config.toml
n_layer = 11
d_model = 96
n_head = 2
n_kv_head = 2
head_dim = 32
d_mlp = 256
vocab_size = 8192
activation = "swiglu"
norm = "rmsnorm"
norm_place = "pre"
norm_eps = 1e-06
positions = "rope"
rope_base = 11500.0
rope_fraction = 1.0
qk_norm = false
attn_scale = 0.177
bias = "none"
tie_embeddings = false
parallel_block = false
init = "normal"
init_std_qkv = 0.0731
init_std_o = 0.0
init_std_up = 0.0731
init_std_down = 0.0
optimizer = "soap_variant"
lr = 0.0055
lr_mult_qkv = 0.7
beta1 = 0.95
beta2 = 0.95
lr_head = 0.0139
grad_clip = 1.0
warmup_steps = 200
schedule = "wsd"
decay_fraction = 1.0
decay_shape = "linear"
final_lr_fraction = 0.05
batch_tokens = 32768
seq_len = 128
doc_mask = true
z_loss = 0.0001
train_tokens = 126700000
steps = 3867
dataset = "wikipedia_en"
Each number is 128 + 32 x the weight over its row's rms, rounded and kept within 0 to 255. Layers, rows and columns count from 0. Numbers have three digits each. The size before them is the row's rms in percent of the matrix's.

# gate: layer 5 MLP gate, 256x96, rms 0.174, rows 249-255, columns 0-95
# up: layer 5 MLP up, 256x96, rms 0.161, rows 249-255, columns 0-95
# down: layer 5 MLP down (transposed), 256x96, rms 0.151, rows 249-255, columns 0-95
gate249 093:159135104127147088155156070082109125106183112115127132130145110084074089140122138112104082171081172140161082110176132182129136129160085143050152167093184122110125132058158173133182160157116088120118133157167096111163118104145171159143098086103165174146116146091107097143172083126082126171
up249 093:111083165106088199138143138107110110147148174094151145131131147125148119161185023168186157193142138145086152126125147193104103161144130156101111145114145168099149163081131160114161094116099197093152119092143170086129107158135090165125109137175066078170128099133133105121137115136083095122
down249 091:073092160135174097087030167139097156132104163143157112110192134168107106130178089181117171094145118104182144134170137087179100087186141153161154141186076133139118108114094115091076147111093184121114111153132142167113097108097098109082161102133106144160115155135131168087138094135134137096
gate250 111:124127180068116163122139145204150079139174127123146121092113173095128189141102102151167082121153173141106134133127094129132095218130153173107155128126111155146141179134163146139137118167144165132065080142141165148046109165107144110135081130174095189130098147168110178069106124107098134133
up250 121:108151091064096126076140135120158110103137165104131095200103147145107097162118087149149083086119085089056090088095126084156141190169144178138165132069111089141193114124160180142097113093089123153115075123162122128087153148186124152112156178134119080131157103145173146127157101118122122097
down250 119:148182129196180146143134135135136125099125139172084167107135132076130149108103136119132120093170138072147196087138044139137130128107184098130122119158192119128128107142104126129164199145134133106082179124129110183160126095139118140112166093193122168101148107101108177096126143042132066151
gate251 101:182215147134141106136136128163156147141202085144134114110149189073156133176061097075074133133157166095099130089141080104124127126123030144141157162144125102099147120112168116158165148147150127101136142109138075133101185103128169149152169100122130098139125137113115152127206109115089159100
up251 105:152112112137133096100126118139159115181178132124089157165153130040145120171111081136117105116093149110089129091172100105101136115054091091103172186167138119110118125097118138158123135103171117088202110079121085131134126134111134106225171135179129107115116113116139155133206094123108137195
down251 107:094161085122147117121166165121147174162160143134169107119135131148081094117037086113097116162138170127125153093131114136106102091175115154086129169137178186160121128100170091119166136152125172086165176070161124209145096128131158131141183120167158095134155148135116157146178116136213129164
gate252 101:169112140124120134116165085096142146170096172098086103098164069090190103148093124116151126172135090156185128141118072070158156177111099099156102130133111129129119111165103144118165181116125163079107066177103159089171105167146074135140176116073103092083078101122096145132107112150167108176
up252 094:088172155100149069058112089130152130136139093067105109135120115109166159192082156157145103167095120130128126118132215143126150148095147088173122085174130139146093088147143112136136132075143222105180140093137142149161128111186113159145154061131112124175144144115184108129108168166149141117
down252 095:137091162063107180165129101124102132082108101147141143093078106085131105142124104150100095158117143107074091066113106136123114163140102155104120163142090125155146101170116071075160105102140156079144131133100150194119113184124213085184143102109119162150144084087143072055127168114120118141
gate253 102:099144111102099113159095109126097114099134077135052154121205083086096111110128135074169095121086130059166101141161185153131108113092114100093116170117161149097137160113108082181086116150157086117100122198180195100112105145158113144118119160128077148133100092161141149068166131120113112114
up253 101:155141176195194137082133148141143123084154120135142115095108178117126140134072103123080117120141125113148102153129137044132082135136106107079184150131072098142161071142156139112120199146077043117108156099110133144114181143125184169153171154117133103075126088175107108151150120129170096119
down253 098:129121087075078084097142105132139078152157099164095149147156135120176149105132169126190091112074150123102105084126162164094124127091148109112098215178189125061144149176118115093120131149121114120071175161138152218151112160129166077119163119139124157147133112105170118141113164155099108096
gate254 105:142125141161159110139119132249109083180155176174096111120124135119143068135160165170155149119123147150169139176133143126129152092145132122125115105108145184128111190103101108133110172168092141050109095141137151132070120131144142124107067123115148188159143091144131103155202140164105085081
up254 103:116141127082158114083213229054127108091110120137159163103111139084140154145150194158099173109168124095151122193132143130160122098148124099126108126110121056176187100133086124134097125137125135142136135106140130127141156151128076074133140139085119137172092148091147089138133082056119125161
down254 107:152134117119133113144141137120140055107126167137091107176139081116064082080151094115106177108187163094160136118094154109141119160177093156131149157127113127109148127133138183169119164123139122119128156109117207255121170144110122209097100115133173117145120145141128117116131131104145144083
gate255 109:089188121105137116109101153108131111068180089143132126080151093151163171114168139113095053149113058195132138140105123138158102119152137131192173141113141154128196096108071173147129097129112132105125095129121128132159136127099171100160136086104131143179113081071033105113117084157127096109
up255 110:108131118149108113157160185105112162139132058141152145150085125140108166179127163130116112096145111087098092136170123095213177112122090151050124095142199135136138106133049121143084178122115167119088138054101159054122116096124145105147112145168133100138148176135126104125104111073118116089
down255 107:190131104179139118092125149134103147114097127101164093091089079060116106160112135169113182112082105160142132135116112125081171122135135139169162143100139112130172073078130040144152134078086119166132189103167131147161171159099174173138112146065093131139112085176142089111116144166096101162